{
  "norm": "layernorm",
  "norm_eps": 1e-05,
  "init_std_down": 0.0,
  "weight_decay": 0.084,
  "max_grad_norm": 2.0,
  "batch_tokens": 32768,
  "train_tokens": 114400000
}
Each number is 128 + 24 x the weight over its row's rms, rounded and kept within 0 to 255. Layers, rows and columns count from 0. Numbers have three digits each. The size before them is the row's rms in percent of the matrix's.

# q: layer 4 attention query, 128x128, rms 0.144, rows 27-47, columns 0-127
# k: layer 4 attention key, 128x128, rms 0.139, rows 27-46, columns 0-127
# v: layer 4 attention value, 128x128, rms 0.16, rows 0-31, columns 0-127
# o: layer 4 attention output (transposed), 128x128, rms 0.14, rows 0-31, columns 0-127
q27 130:131170072124131105129130121088139174132104095125175132160088105143136112153150147139106143083139117158128137147090108100116105151126124132108111082128101128119098145114122096106100144151093144160139150085144116091129155139173140106132096131148126188123135119156165135105132109087171145084143105134103151099125121129115129160156103178153128140144153107127145096103096150116112109108118
k27 120:118153134122104137106133127144107164119146129128124112158071117133159115129141117139100119128100152114093130083063151139114088121124087107105109112113117178137123122140130099109094123121118118158105118163124092145142118161152155129141051151152119149121135116126087142142106126123166147126151131133151109074108165136134122140151146144122148100091166067150110165092143132103118122181131
q28 107:134124131152140147149133111114110121110159153136099106127109160149098183165093121137148107139109091113135100084179129159117106128125106104133122148095102137149154143118145182136128132113161119068095144144132155177137121110182158089138111165154143184091086115122124123128126165103157151134130140133146119152110154136132130090126126133131159129137147097170101153146116102176127123114153
k28 115:104119131108145152193115113126108104130113120157132124116155136146109105128135154151153127108131120136114089141126106129157133114132151104137118139117148090132132156144152109122096082162138121170125135097152155129178084149112159114130138112146181137135162099120148110120099123118150092129133152136125130136090109152088096143103113102148135171139136084115056155184123142116150175121069
q29 093:109115121122120146121124127111128080195137178160146075143081130142141164141129142143095140126137105098136165136088120141128155116135160122160091121153130142186147162151142163167105183133107158143115141143125134139104101133122102106126113183112148082127126114106115129122108099117137150166129142118102130154165087140082115114140126124132074137131124095132089137092121138117102113131144
k29 100:102085134095126147148106122165137143126097126154145079128110098134112176098100114143098151154168093118134095112167137109127157110134158121093107140169113113143145100106098069140145111153160154141136099159136117102135146140111144110114131103112169129116089129120173132148130138116143108112123158089140193092128099118121143085112119119118116119130154123131067104136171154095112128126123
q30 091:127101108103151137130113100156142145142141129168109126125120134166101140116109155155161124143122147080139114138072113159106111149080149131146143150094131124158087174148151129145123126156108134130113141166107160116129094141105078148186156161107174125142171121085132112145129121128107119104111120178106119177146138149119156101141153124116104139094101139064133098151132129117150142112127
k30 093:146122160115058147112082144159123128112187147097142089152107120133119162149132149147098142138131132126106130091143117117135134088118169140135120135101132130123099115130145155146138145149138142138146105121109127116108143092118128169124067165075133131154108114114165127122176115116150111097126181149095108100144147149111188123119092107121165110152169119111117112116130102081112149113124
q31 098:116108133126137145151109145160159072134162150147111084135185092156098120109115166145119105142164128150115131128169098088120119112122102111166136101126137116132145070119119128159140109087135148111095096131130138149116125124139138089115135138108146138132086120153099135097137180167178135121180167145143128143111097117161137153132100089150131120123115132157183135135161123132164111135123
k31 116:122176105151154109158105136117102135131087122160112145093182148178125095120112105112173106126144129124166113150123142143114138176092137109129152142161154089114090135156185130133099120112123138127087146160140122118090159125135146095170114144091154130111107138108126130098132117167159129083161125149156162114109106095143103111116098115147135118108105120128131116096129110113103106098082
v0 094:128109175155087171103117149159068129112131095154161132073150140143127164156106116137142113155153146168167154110099102113170125116131147133147142114121103136163172117123133148075137120104137166120084132140068111123183162118141108148121134117144114159121123125139115122142138090108168113062097103118103144117129154102120116132115137116129117132121151140131110140104137126117153159105144
o0 090:149155114139174112142137144129135111143119182109139128131124151167111105107124092140124129101101124173137137121138150149121096109108141078120117109126093122139160161078159110145148152140113074135115123121179167178129132181132132112124124129156115142092090117099146153172146189113130116119148096100141106131193144126146120139122173141157128147141135133132117097149107152119111148090133
v1 097:115115165176146151071131117133141125124068152119165144114120128139102147137112110117103145135143145113134118119112189121154138143148123112125087111127142154122120113114149135118143126188145170140124126120150150126136153113128103116154199102091113098082103123125131100120162128130073104137144084125126141156125136076128138134173096133133133131118128159187114164166151101147105114144136
o1 093:116141119152133127142137166143100124114145156141086113166136132081127131112110110132145101142093169183100120140199108140133133129106141068098110133123120122093131135128120110094164122148162127152113113155123108169124160119120131088096133156124137147122137104189109138140144092127130058117156142140122117068131145109144156103101130151125148087110110112162092136119109133111158124138146
v2 092:078144149131069160143132133118095136082146115141199119086140116137144110144129106139127132128114157111134106172122153143126100119121111142140121132103122150130124151097167124085162155115113140123148133134108150142142106136126134143101134142136110144119143129171182153178109091125121107119092129124143098145135161140133109156117107116123111173123150130168146164112090124059117187134167
o2 090:097123103160160131134169163125169129130155134083069126126101151130130130116140155096126151133139143136094121072147143142112105097103126100148130123086103138134148182148165102103119149084157140160094131114122159132116163120144151090128121121107096125124167142098120132147132176113142160126151145086123126131181159109079158140112146098098099145138144118117125111143148088105109127107131
v3 106:104142113132091143143152134168115099116112111148114165078136159145129083172140149161101108109121137148186156096099151142147145104172159122139121110135102139114104137115129128138150119138139129178119144125112134145140110131094115124126141119117107119125086115155143138148121119138149095070080065140107078126102120132158126175115159129157138122103176176113141111152116115101096143135148
o3 096:159144142145120107123156106108116120094132122097123149155122147145137114145155138110189169108154146140110155114124168106084120101132171122154110135149080106125087123159138102098124115168152114120104129127138132129132131140087185136108093119163130107115161156128091161111136155122139164132088108101122131100170136128091120129104129152100142101111100097154127120117067154105135177092131
v4 103:094117178112147132081146130131128149087155124140131132108069145146122131162116128095141146156133099154150132089138078140141132089136133138126132098165118144120082092082117081114091110070125130125131167150140121129144155143152081148113122133152123113162115105112126140127130160125121125116085140139093155108147115162089109119124123161105117106183099115113145127113161129114112129180159
o4 100:150096107132151151150117117104110170052153122161162130104083176127134146158109119161105114109107125118130146119129115101137124167128139126134117163113107153168138123095072139143127178132143070125129120143127175184132100130156144114104127098136116157114182147135158116101140128102141128165112122130128119092128110152131139157149121130139131132140153110106089115108124160173126128086102
v5 117:101155139097134108109117129123112183148141103139120121122128136135077115139109095096149110129144109121127118113121132112157125188116113148157111138131123174102147170113115125169125153070138140140175114136127133163115117117140106083091092121123157160123156101137118154071093128116124199151106118082092158130097107116105131110148136097105100130145117118135081127128167113139151122156141
o5 098:129136135106190129115109093138148155114112134140150130149116113119144141119118116114125125144091100118178156129133072080124114124115143100121140104167134086130106128072175150123160110091116142145087133119125128103136132176108143164117115109121109139131158146144149117084153143124082096126125180157068085137148108134131168170147081109109138116134148118094129107141125115100136121153120
v6 112:127127110129115052126123147139119164121122145170152127151144177118109109120104132130157149114088159161155148119135099121155119161128124104151183169128110132143162116157149191136150107140124110133127105128150123139118163131149139139146126103107181093147102083109145130112099109121138178114096093142162115099110147145114090133133172156150142140126102112120076120130105170127122100115120
o6 098:139114156142181130107045082116107120156115120127139120137160123150105132148179144093133126124082126108180093115086163091123136149110112136171115110124139139128108137150116111110132079128151106096126129104136102196158114112128103100118110162144098101129118096130120157090128142109149125101138148099110154122110134137125144120113121139133123142160135079131150113118186149104106127115145
v7 106:149157169117137125095135099109160124111160125153134124141083138138129144142147157103140100100147118123113127104111133153154098126087160145148131125139120150146104100132102109203065101134134131157158148150142107120138095137130118104147184102132152137134120139170095147147134145121089105161186121095118124110145093093165128152110131116162126164100122118140126136177115123115126081158104
o7 098:132139156139132095104145145154121144127129140128102122145118082139182126188121143164080130123120120142094126150115153134107151129189150150126164179117100135120150197130114116102168137136145119154154148127112097117111124124162176118099158096115103136120109141101154099095122071095088127138105127136103107122127141142123163110162175125123146112125123125168162135148118123115122098135162
v8 097:091114121132106137136139129103156152124154129150100095099130124138154106134137116102113109125129135155135143168145155140110140143129149150113130137112181108118156160111163139112112145089113066122135113141146159131117134114126153146134076186158145145141108144169155174167137110088159149085104160067142118139078148080121140110131142131115111103154125096119146129118112152110176126111170
o8 089:095165099117154116146128130125153145145124104117161166132131134152101144090130156134127163135171118131145194134092109080134110158099127161126162113075122120132119159102136132142134149091121137100079127150112114126143142118113106120171158176141138165118108130155162112158150137160155119154142123152119188143185159158100114128145112110144112100117122108116126170126117112133101151164147
v9 077:159137151122128127135139125143111087136143120189152154141137146111118131107145110199119152109148166099142112189118143144079108129118166143113125163140139119129119149127150137101128114150102135159127096155149148139130092122121127126158086102139146116112146126116170111132077085145086177111116106127122154116098114134126093169113118078096117075120106122110144132129132096175143089131126
o9 083:112111153152109102085146119101138159165122175106097164165159132114185098120141144097135113124176142098105150118119092139160110104107093082129118154093135164136151125121095103131139122105140167099105126142103097182132152141090142097129167107137144110113125143117088141110132166102114125126124152111152137146116115141122158149137148086116127091139128104091137126120146166107158147159098
v10 104:108110128130124079151121118164103123105156169130122141116134163129115108121100146142095105156097151152163107163088143101122141130160113139118120116118162104093115093174116094109114132146137117107131143151144112109120141111122126120130096162101144094120079171136189142161150110119110135124081081165138103123111137148114117141146183132093118134143128141178119093136130142097165153105178
o10 092:158123105158118127122126127084187103127120085104139163124145113148139120106130140072148124095139121128126139117156164087134142152138087117156131115137091175136101133140126128123138139126100097110050155144117089143127158112145146146119131117118131119183113108178136134076151132119125151126155118111135134110146169101137157170159139143127116121121161148155123145131124166157090082145088
v11 089:101117146125129104122128155176173152135082141105145079093156135144145124153140140137153088123104116134117137143132060140100150145140095128144165065106148132139117142147101078133129120136148153135126105149120142152097114133145123132166126119123103138098086153128096126158120118108117125103136125150088105092142138088136164102135139161113152102170151177146111097131173104117146166125100
o11 094:111130095119121139160124131109123106131129130153114127078153118129127143087125114117141147112096114136131100101143162118129124136132191129132159122175098087144143103106153128104161142091114140083079114141107107144151092110137099105088127125152138164148157126100145164150094107176115155136115118123125063099071131113158128125117149131135119100131117161119094155125121152158175139105083
v12 083:168095122129125089103106121142175139124105171140139131161154124098111124120148130120140118111115157117107152106089111102104137115105110115155125111109154151152150102168094163096125132150097123189102129121119135146111150150138126094140165167127131097102114154098146069151116124123163178136090135144117196163151153121120138116135081109109139126105120100145173153124101137143101144110137
o12 086:126136164120098118099144151140152145162116132118134120122112148124128128111113125112159081140111107141128096088131101134102132131127163097138123113112178129155091149112144112132143088111159080147121124154107109152155078091112092151108121146142131106152138169143126104145108139193107121074088113167151151132116124138202126127112180101112106116151158141128161095127123143101102127116097
v13 095:115113144086085163064160166131140069157155121135134120101122108119136167165168147118151097122109125118142133143132100126161141118095111132125122121124113135137120095118172098090128111130123137134121175092101125148116136160153146151152147079187135122158162152144141130135174117165099134087143119108094110163134152122144143146119114139114133114114149165117153159109118120105112122092088
o13 088:119118131141123109163159091121115102084120162134076113128095152137151138125169126131133109164163117137085137114101187138125144140068143112122155122127139118111134133113128136077135189111094107122141139133151142131114097139105097171177159152131059149094129138130102119117105138112171135160148158125143109133104137147135096112121152108140155109148134120161101133119161110107101097097121
v14 097:165139106150131138114127119098112103091138089109113129121132098122164127121140146145140114139104162105146100151174108126119120129196095124111166131163102102111106122109108097096068110101143153159108141135145124158120154142157146171153189109149116124119129139170121135166182116122114119158110190140112143120120153142119128129145069119131158092145124152157166147159139129119138132124127
o14 100:119080130112092098167172119094159142083132127123130144171137138092184141139154075135098123132104125124118097112110147099128111183143152115134110130154110135107112131121109112090133145163138137121148126139126110119134136158086138126146164107112120122146162051134134117151141133121161129115129132151149162124112147132183107124113146102151102132114127098097149080139133131176158158122081
v15 092:113142100080136144113140128096134108134121150114125171130158085165111119098151115144082138082110121161102191131133129138098123086131107094088158122135110132160149138121153137136121167139144090137135101091066156110134152151140113129118147114132158128123117160122175144138161139135141111122137185090125096135159109154135133151081114145142127134180109152113173167144127127111116120141136
o15 089:141126128114111183160140119129158182113134120161160122161109122050142148175116149082169129160141140158106113123133124096140150113106121115142139157127123133162155175147145119158136116150145145108112130155117141110104085105133147125161128150079143110193155118072111122168108126108117114157107111128170145144109133165105122114106110116120148127110167103142104111110122101124132138126150
v16 094:098129187179101146136133137167148094098132115131127073077127157143131117140148153140129091170120140163134098113109125138116167151169135096150123126129133122148134132110133093133130132113073125082129127158141147122140125164122125101131139136162136171116133132156107156122139097157123142099089113127134096145095125133115109104123117135102146122108203133168106092147129151130121173158173
o16 084:143134077094140122150153149086134148113129098122120167132113142165158165116115128121143127096120124161142110179134116134118125136115131138144126107128112112125139112114149075089182137132096138193118125147110102101163187132152162122128126148133108166143115101120149152102080129118116125146131139052086124121159106111110144154114157156127115136143141169086108134154113148133106161128099
v17 103:144124147124111139149143133173096152134089125086137099117147132125144126136084165132108119114149122148159136138118137157174160154134183063123104148058140150158139152108152130105166123163087143101110118153123157155170117135123147116126152086139140142153094094128115176181091113122122120122132117132152120174105144126093127136143135129137138146095138128162104120136113128163118091126103
o17 098:130071139098116116093131157073118122127101125140145123127109158130109119113128128111122139126155117115132130164128109124128105142112135114103114099161143135107146116125139133087125109132103155129143122110091108138115158076115091145082107151123102163107086087119111176138132141128118121121154153097129115084189156177100102166084133139147131102131146110138150131176108110053121146145158
v18 106:148101113133151149148165127096116157139092152152113110107141142159126165136122153118074114093115165141124142104129111163109078132152132102181170106116107129155141074130122178105138130157139122126116143167065110111170137122134100127115088126115150108107156093113091114118149117123096137081106123110120145124149120149138097129130123141179158123142146150079123126144105117114153123132084
o18 094:143142092119127116136151106124113133127101125151127156101161103114090151165104120120169123146128115126153119135099132117134165086136129100129070156115091144107142136128169128152131124151163131108118114106169124132099086152117130173170144092145137113059098115116148148158117121150145120135135124091113143114102141160118186109072147131097142120079119097123151124123110161156131124095175
v19 097:104136145097087185145102158117118118140150101149107120149067107113138139165126180138139103149154156161169127132115119148113131130160136142163125165135113136110110086093103139152152131112145145130124149150127105176151121096120125081166134144108121129146162124172091143151121138119125136099099108134146112116113094165168137083119163144095113133136077135119093110159088115156130117125133
o19 095:141177132117152079122163118115099133124136111116140136088124116151118103129129140194182128130152069116114142160103154110105062151135087103123118141107147101140156110141129113108109149148119077153149142093144125095139158167125129137115103099123120152089130120125119116150137157108127104112064137149115092116124132109073123128152112098122176135150128107111145147133139137146111109150099
v20 091:124110098131136111139153116100108099108154160115157122117136109138123096085133073179087132177146158164132132156109124090117104137163105134126136143140139139123153119152142148131167140140154129118104130143137133062122109139165147144113131139127133091137138129139107140130140105148086150160140106180169169141132110171091079137122145129134155115183156114091122141117119172096132154118165
o20 090:133111134164196179105147101169158094148164137135122143088153144121138134121109153148137112190126169107132103140163122130163119120132087144156107137124140132110089129109106125162129159152089110114115119141101157123135137104128163121170113159132157127153087081127126127157130144077135144113150150112118135100134114103142137102124122134142115073153133113117163081114167130160131127095141
v21 098:158136137145144111138079118140124145167111120099119164135132117172134141123108115091066112176134095141104109095137143148106089142146123133152124125085129108147124115137100162159132147146138118133131156157102090121157132097126125165129076128125123113119112093144121194125137135151150105191101140132124160166114141112138153117136159132174158133110113118118052157146123140148098144134135
o21 096:121112130118158147084110149139093158182162129128152117156126121117108149126086111138156115054084107112150124124137113121118140130158138110121102110144093121162131156132115142107082179164146149138107153142174116118120090128114115132158131112117113123150087113147116120125144091139110127113155127102128119120185120115088102135109099089168115126069127154123173103123132119092129083137117
v22 089:119127138132114183149114115127128129131140096128098089117130134136152108143106142095178075148126114098108112117138158153160135125154175129144098137106142120161120119133133110086128111097129153126112128160137103136199126118169113121141169099138147145122168095134116155165126124108117198125112130130119126135067097140142124151095100140171143092085127110148110110105081115140151114104105
o22 079:154118130120128082093153152117121145142118116125133100148105071151141094145113161134133128144127148099123134169138133093105115127127179110093132085143141085117161140117144078090109161097113124129133156093151168138140155118137186117135084107159132172104154122174130157119120117114151138115199140141154166138123120147152125147119156115150135133085155120102156094153134118112140137141130
v23 112:149139076120110085113145134136116152122163137167128164095135134155139131124149154122148108103161115142123064121122132167150079111122139155191109134146101116131137134148140109126088109101144120143144095135121094149140130098082164172122150102161120139125110124154131127146147126123119120101117159145107163112145139063141126088137105135172118145152169128097161152128112146069114149143131
o23 103:138162167157165088131088118156152120096165118110089164118139128170119154185145101129088138133099142133128136112161124113069127098139114123117146113133119136096142136098113129109127128114173119096087096113138135130096100132095138146117178132145094111126115115125132146139141093141159129150102079106141113127111141149136099134103155138130072152096100177091140141148141101132161154105139
v24 100:174112089110080105162093156117152105114111153107115144086144085147199123148118147114140114114086095157163102118092125108112102150147104127118137114123095101170089140135140146131115147134109093104126097155109140144153146109095102127145088144157118165132150095141133156155136109090165135119116150106133104154108125152130153084120140140152101096116143120100086130130135107118102130138090
o24 095:103135130186108143153109131074145108179110146136160070146114144159086180141106150137178196141145079102128127162102171127126115116151135129106140123159105143148152149140141158094121116119145155116108138124126138124112151116119155117177145093132132105140125110130116126130138114139088099124127141126172127142136150151089120148116116112131112146120167109080130111101116147157156141107093
v25 090:100114124122079099119118125150118118104137143128149126167143123135164109167142142139193173072121123107133168164120115119115104086073109116140134157184129159123135152111174111158122130131100149112132086114151134123147154143101120126135179134144137142154111101120135145110095093124086102109112163114120137103128107088145112133139077136130137139135130151124106131100160106137159146073136
o25 088:107129182152104122194124070097136159135144139156109136139117116148138138114142142154085153152081158156150141164137113132129091125117079128138124124121151126110138107149134161092155091115143159101129093097172136152119113118140142098128130136148128149129169140086104136103103149115133103167140085122122154133125149089137112166109124128119154145146145163113119137190119148088112158098119
v26 099:137141117146198107109121110126088101143132116102158144106092118178109135108149157124128088143158124067183092103145114143107118114143120105123099112103134152134144093125089143142122143142161132142114129162147132106148107123154110099137178130109078080129130116134103107143139097145106193128145098163128134129157102128093150173113101144150161148141109164137136102132141109121104135132132
o26 099:136129113125151103115161140145124134092121095188072069116152137096169110130129128108126109147124141172117144133164113101135125108162133118129136143132120113153136103157173134113143128175163112122148108093099143110161139090142137137110102094154127089119128113135137142166110128118140138114133137126160122101151094168179103145122103085140111115110106133144210111137120162136165116108102
v27 106:117157133138110102137139121153128149157098091072155107131120146112132157135130156119142094120114153118101151123153103169127125108108131123153136137096121148160117167109133124086115107150150141093090122126113126146179136127164132103143115125140095133130102129123102150126140067082091133079162130048116135111132129092120100138137135141148159150131160142185125127166145120145153111107074
o27 098:123126102099112144162122106086117105169107177116127125125073112100154125119118145104120102104155118111147097121130138140132127127141140102135147160136138095054173135128167114114134114154132116101087109119135092127121141138106096127109157128157088178085134103113170168149111106169135120184129122145121121086117125132173132110086136092145150136111104168124146119143119162126115157146131
v28 096:117105157129094099102136134164157106128078097133130154156143120104106140123095123164138089081137133138181117130118163116143168154116123160139117142104148120106124096186162158134108118123122144155143158130139110148118095150105137106139080114090133154090157156130167085142146186141119091144133147160116128125113110120148110103124139138085110117163126127182118105117124127156126086104122
o28 092:173121160141120111133111093134123129121111130120111160147139147115085098118163120150128133123163162127125111142100130121126152153105132095101119125135089102133125148134124118119143177118102118133121106146110123149091147125148091121127152122163075116167109115163096128132114124194134121079146141191155105146108129094127130172154094174150131135135111146128144132078071128116163120192127
v29 100:094118101141105092142140092121116137145135154135148140114109134124188100115160104103088117148131156155109129115084135126118064089197119114144114116125142159110127113161112136113106150101149151125111126156110153117079128108103095131092120136129167134131069141145134127128127091133131184153105144119116122130060106128112145124124139103129121146119144135078136116109142164106178150131130
o29 093:160116099122132115105098115143198113167134101091144123103115131146121166128102101136168120097124157125141175148142138139163160133153140144180133154137115115124082182119105145160103126157118112118124161100130131105158109131100185143109107126162148108137146121125161089133153140087124134137098100118128145116171140115123135163146162140156134072106120147102108132125139138090164146097125
v30 091:142131134123087180122118128146190135133114147128103169148124154130115130144101149134084117157166110128132117094123138105155167132072146119120124130106136132126088116146099142122129136133122153113170146105122092122158143103140129131108153147142161119168110085117182149119148072141132169090093108135107121154110128131130178123147164112136110123122121114181132145138076122128103081169113
o30 094:171131147112143124137114135144107151161091104099133146162102138105148110102127138118197139122105099094117118136148158095098129150120112131136089125138157140101130090115146116115125117132117070115114116111106127187109111109113138149140145114115155151091133155175069133119125051123087100126120133125138131136133143142114121168150133115131126157081145119174089125137133088135099102090132
v31 087:090144151075157150154178169152105157138124107100137093134130152118124155125105127134139089109127097131159120124162117108125124113147178094143092114119121116170101175106164167107121110126150127127140143126129128142122120152144122098127074120158084187121150099107109101126110108136124156128123071148130133095163135165134124165080132169142125127114126164096139131114126093153136114152130
o31 084:137154089107110121128140114095123124108091175168132120110115138112133128163134109113130131120153179119120127103146131134147094107120102151126097130177064131150134126133143106114127095077092169096097129124136137079140132147162127147065109083140129133092138185119113131107151137139156167123136154141119110160091117139103135110106111101133147147145120084130122067133124153112149114133158
q32 106:136119127101134103095125140106143109149126140107110123115105110152147099136142109134138162157102135152113103116121108144122139120107167124126157107158146149109128104133049085123157144149093118129138098107124155161171128143119108123100151137133119121110150163127133102094155132081097135091111166120123110138135147158164146129213111132139133075160121127072138135134122122169121077106164
k32 107:158049151116118143105112107093106114132130155096139151124142142124113121124156151107130154139092063115137147127160143146150105108115116112132150159106133125120146129110095153092164111137094117149138105138144164132112136098108149126122159127172124136147132142164101118154105143118127105159083123135092105162092129132173148131154178108148158080134138165109135116139100097145160092089161
q33 091:110154080128109146118107141102117143076132124146112149096128125155091136073130090139141186145132165090125149140125152101096062163133099103102161094121099134146142142126113139153112133151151090152159097117157134090121144140142133113118100144159101135131150135115141157162107160102121100115175140108148100154106143109110120145111102154116185133132145161127117133124141152153141097148102
k33 096:112135133153145159155144100131157111112108075097113137143168130154143122141138071115157137138117133110144111123154130120150105084158111093140126139084128150133125132138087166099102071104183123154181149139120156117136146126132103156137106087175114137128097142157141150124101143163110103133159096146130161113133154153141135112124147162125110119089113138164150185121135176130132153136134
q34 102:202069105146092138121169142149147100115138118153109109100167150158110137173120126137111164106114109120093093087130129150147135124144157114158122146146115126155127171132077066151156129129105122127155155123127092142155115137121084122124157144142110137113175121146140126113123146121105102080106122137119121141104152111124127137164116154105143114126160122152123143086165093162158131114102
k34 103:133068105125111126070141110132135129128158190097115117140114128173096167156107105102121147117133118106132104129140105147145132119101128148129132145115132117155173141150116101143172112111125156108149169150129123108143121126097082104137113133167111166132099088138103165118092123095139123140134158151120132116110150156089145177148151088152129166150169124157149134133116135157187141135156
q35 093:108156094135153154143121170112132120148101147106161087120108117167124134152169163093155164136187144123088077115157159109081100102159152109158128133147123109147120127127117169111134150128159110124131094106116124174112165148144143096128125152135146134148109120087123138138150143125080104131138181126135105143131142114122130141145176128095129135140115130108080138084132145145108079102109
k35 099:122087153119124109117109104116159103120146110138137107120122128149121121093135112082115116143107106158105131121118156189133140157084113157143173140148105156119120109048084113116126109114117147131159117130134118133139167142112093133122153126160131112144104120118143137141124149115094091151136105129184145126155164141179103099133117109145152108095166141106183070117119132166115100114145
q36 099:119110098124123162111161188098111132120157113105147158125120105116110107164153120166145129109144139129096120121155108128118087115140148112119103093133121150118159170128111094151105143171141143164122149141172134099129169130151164163168118129121128119133095154093131133168113118096118144128158129107097123112111104105147128145141147137152047138133156119125171086149127126120072136179143
k36 096:152120131103103144173085200118137118105136111140141102105142158100131136141100103159155125129152119111163121163118068151149144156102120102098108144102102153124115156112100113124123100116142126111161176130126122108138112098128089168138146157130155119097130126104117105133155136135167151120097123115169155106117141126162101128110111179154096136126116111085097128089079158097108152138129
q37 098:118105147157085144129131116157109126130112150108118194136166085103115153101162140134147137135139117125089151116131094112126121079132140150168116120161147076162140116090124090127138093148162116115114138110139109088158173125122177136127155096109109134130096145111134127157116154140099148187137122093099156127124147150129107140151121106124131128110141111123153057128077150156144134115133
k37 090:131135127145137083107136131116180149126110125121121134134154151139130100134099119132148116126153116133073166143188082130141136141104144147107170134112121088123103147090151116099113070098140148104109185117107130118118149144106120159092137161118097121137107146090147138127130119127089181142119146153134153104119091125133067133094120130147134109113142100142113122077074107155094144121143
q38 081:155108118111102184086088102106066148169076138146101116100136140148125160134152160109111139080129101152158136150098107127133112114098128123130097118122127090138147153122172083119148122120102120114154149107131148099151144128135113128113145082113117141125150131120160109132138164134116158106113128168168094134133166113130084164141115159125113085092149100154125125093141137155111108099124
k38 076:143137122132088102087133114105151143093150112117120129127140119120112106115143154102108136107137082187132099157159124119127128112139180155164101100142131082132133160167134122127120131161130175159116167137168106100114150118112106103102122112171138153118126103056155153081109166122128153142108093116111141146152153105156118128154111129152136120133095119111171169118121149160136140102157
q39 110:103142155080123112121127139105108132073136115117151061150114138122135124137150156148093105116126160128120073150144207166098085152124184100085143137121094148113120149165138117115117153143149136133150130147157115127105101160138110126132133118145144129115137118136153149097163122165127099119141147090183124124157134109097132118139135159139103146151110116117098150129121175117132089129098
k39 102:125183102071111141121152115168133107122122150109145097105087140152136125110122092145124156124102121118149128095148163188133140113102139102109105104119118176090157135127095124147117146134131153166122085151168120152108138154164140132142125121145136172123139108130162125166153134120128107163139126093158167102147154166144180119152132141142084129105147156091125123109132181121135113152132
q40 092:122105107144133094075091123126144155084157154097144138096113121166117122146083110093108135082136164141137138116085084130114130096162141117128094143132119112159121135108120143134109126138168142107162140132143159147114141118141158099118161117191138130101161154133119115178098133115147172162129094168134100152140123117103130127133134140137079140116106099126161125132088115065150109128141
k40 096:126128109118085103125114128112112148138136158109137069086126094103097119115128134151094113123170151142141098154125131142127134125137132100164083093116148112145096140073141125110107121150143136134152137142159131111115131132133167105091100086150124127138110150125128118121201183126115144126099130135163151117154116074130099170069131090146157118119094128111125088119096122086131139153119
q41 107:106114104116084111116151174102108149121133095097118146125137095148065126128113112128179148112116083092173129165128093084145126134136137044146132091110137135113155128111097117126091120153139102159109131126133116095155131111175168153153112102140145147135126129144147125164096135147079104111137125093115137124116142127128119151137115119140119126096099125106093166113092138124128123166157
k41 099:123071099133125116124116167104126159100130147110142219157134139109125099139116168116165157141142142109107145137119085150132133159129125119114109093081138135136116150138096115106119129107167119128188119130141168137119134075117115101174106114139124101156116132108108137108136152138105083160151105150162134113112114118142082095110128147163126144124114157125126092136097139125091150153158
q42 102:136148118119109123162120124121170128101184140088146097107097109163164155099082078174117152088090140111166106139132155157103176126174102086126135175145134102112129135125125149130160175121118114124147080128115150133140118153128144114129123151129129096103160151127144132116143106140085124161143111149083120122145116122131131115105110117139130112120117161125142157168144150085118096092152
k42 099:118148142132080119108103096103139137155146145129144104154100144164115139134133148119163151107085142166176136098146138117117127147139096122124104134116142096125154076110149154107099137147103077156182101157134182157162139145108118125141120104130128139126122137164108103166120099133096114137095166107107111128149128156087132086112145101089153144113086138103111118141121146092097092100156
q43 102:116118072127133129107120145138140177117152128142168140121120154154119102111056128147114139123140167187117112176114108095108159133098127103128125146154115128145112129081105141156120145100144133129088114125151132076116138126112101119141123142138106122142172140152128112098104140130129111147190130126097165105124165094116117138148150156117099090154162102101114111055118109118143115124115
k43 112:121086094146136128100082166154113092130150159153124125137107101149128136086128098078117115103137119110151109134149155143100153115131130121126108156142098138116122146119134142116102132173163119158172179125082116128126162105143150099072133124173139127156126140161175112131140102169138142138150087105134091102146122127119108153127169173144086121114111117105128124108103156131154137161087
q44 113:113137118111128131159138115123141118127140165174105144152129124127105171075134138147188148119107130172127147177137109105153148093114108092176091081128116100097136085103117121129094138172137099140129104123162083105156147156147182100099131079129107117122144141156130126136139119105146106120146129084111153102075134135112129127141110112094127147124109099112121145103136083152140121126142
k44 102:090072109138187103172134153110136105153127122130132155158124094129110125103117118129157105101122133125127149161154125123129166114112145165160121117118084066126137120120165158124146105132130126119167170136099158147069135166149075112107165111135113108122101165161123137122106082175126111128143104078124157122123108118144152106134135117105133124107117102152144110144116129136127151165160
q45 108:139105117140173162114137143147072117156115132143135160110103107075154119101108143148133149125147138122125151120142102106163147122092143146147116154154132104101168110089131151119093128105163175097110126153141127177128133121176137150125122133106105111147114136154096121124119129126176104127163095106148155118141153118084179135131154111113114127125142120098114164159063145169113118180134
k45 110:156107110166146150179117135129111112143132143116142133124136131099166110129110128172136120140132100132120128163133099113123164143148158154097113172146095124132075100065094129103141166169163152101088098151082122131115154111143138146129135127120100074150140149135128120111089101104154109152120138107115114107155079084128146132113116123161080114146122144133135145103128142155090178115136
q46 117:134138118192143128125125123092138135088122074085127155121142152127170148130133124068140102140153143110114133110100129137091109131147131126097119092132119088127124205163133150138123144114141153137121131128170159097169095127101107167140147130136094155130118110124162125118128134126128150127146141162146107166157096121163073129099111132100093104105104120135129122078099141125117126127076
k46 118:132165104130102125057130141120152127092124096122109074122100130139128118127108132086116140205139129160127105146113165144133131141115137080083087123160159126156142171136147169107141106103120167130103139091133079090118061088127143151170132129141139125126108117124129125138150150150116107140092152158145162136158133129151120153122147134126121077130133132121148112113141139153118117137123
q47 116:174129179132152100169118119150154111100109103160066109105161158118106129157146115127109068123147134133161095085129156111164127124123113159103170156137084153109123158136152134102185148113094151124122159101151099110106110151126134129142131152125168140161116099127116121100172144161122118117137170124173120128146112116125112114105097112133126097151131131121126131081148125123148134100144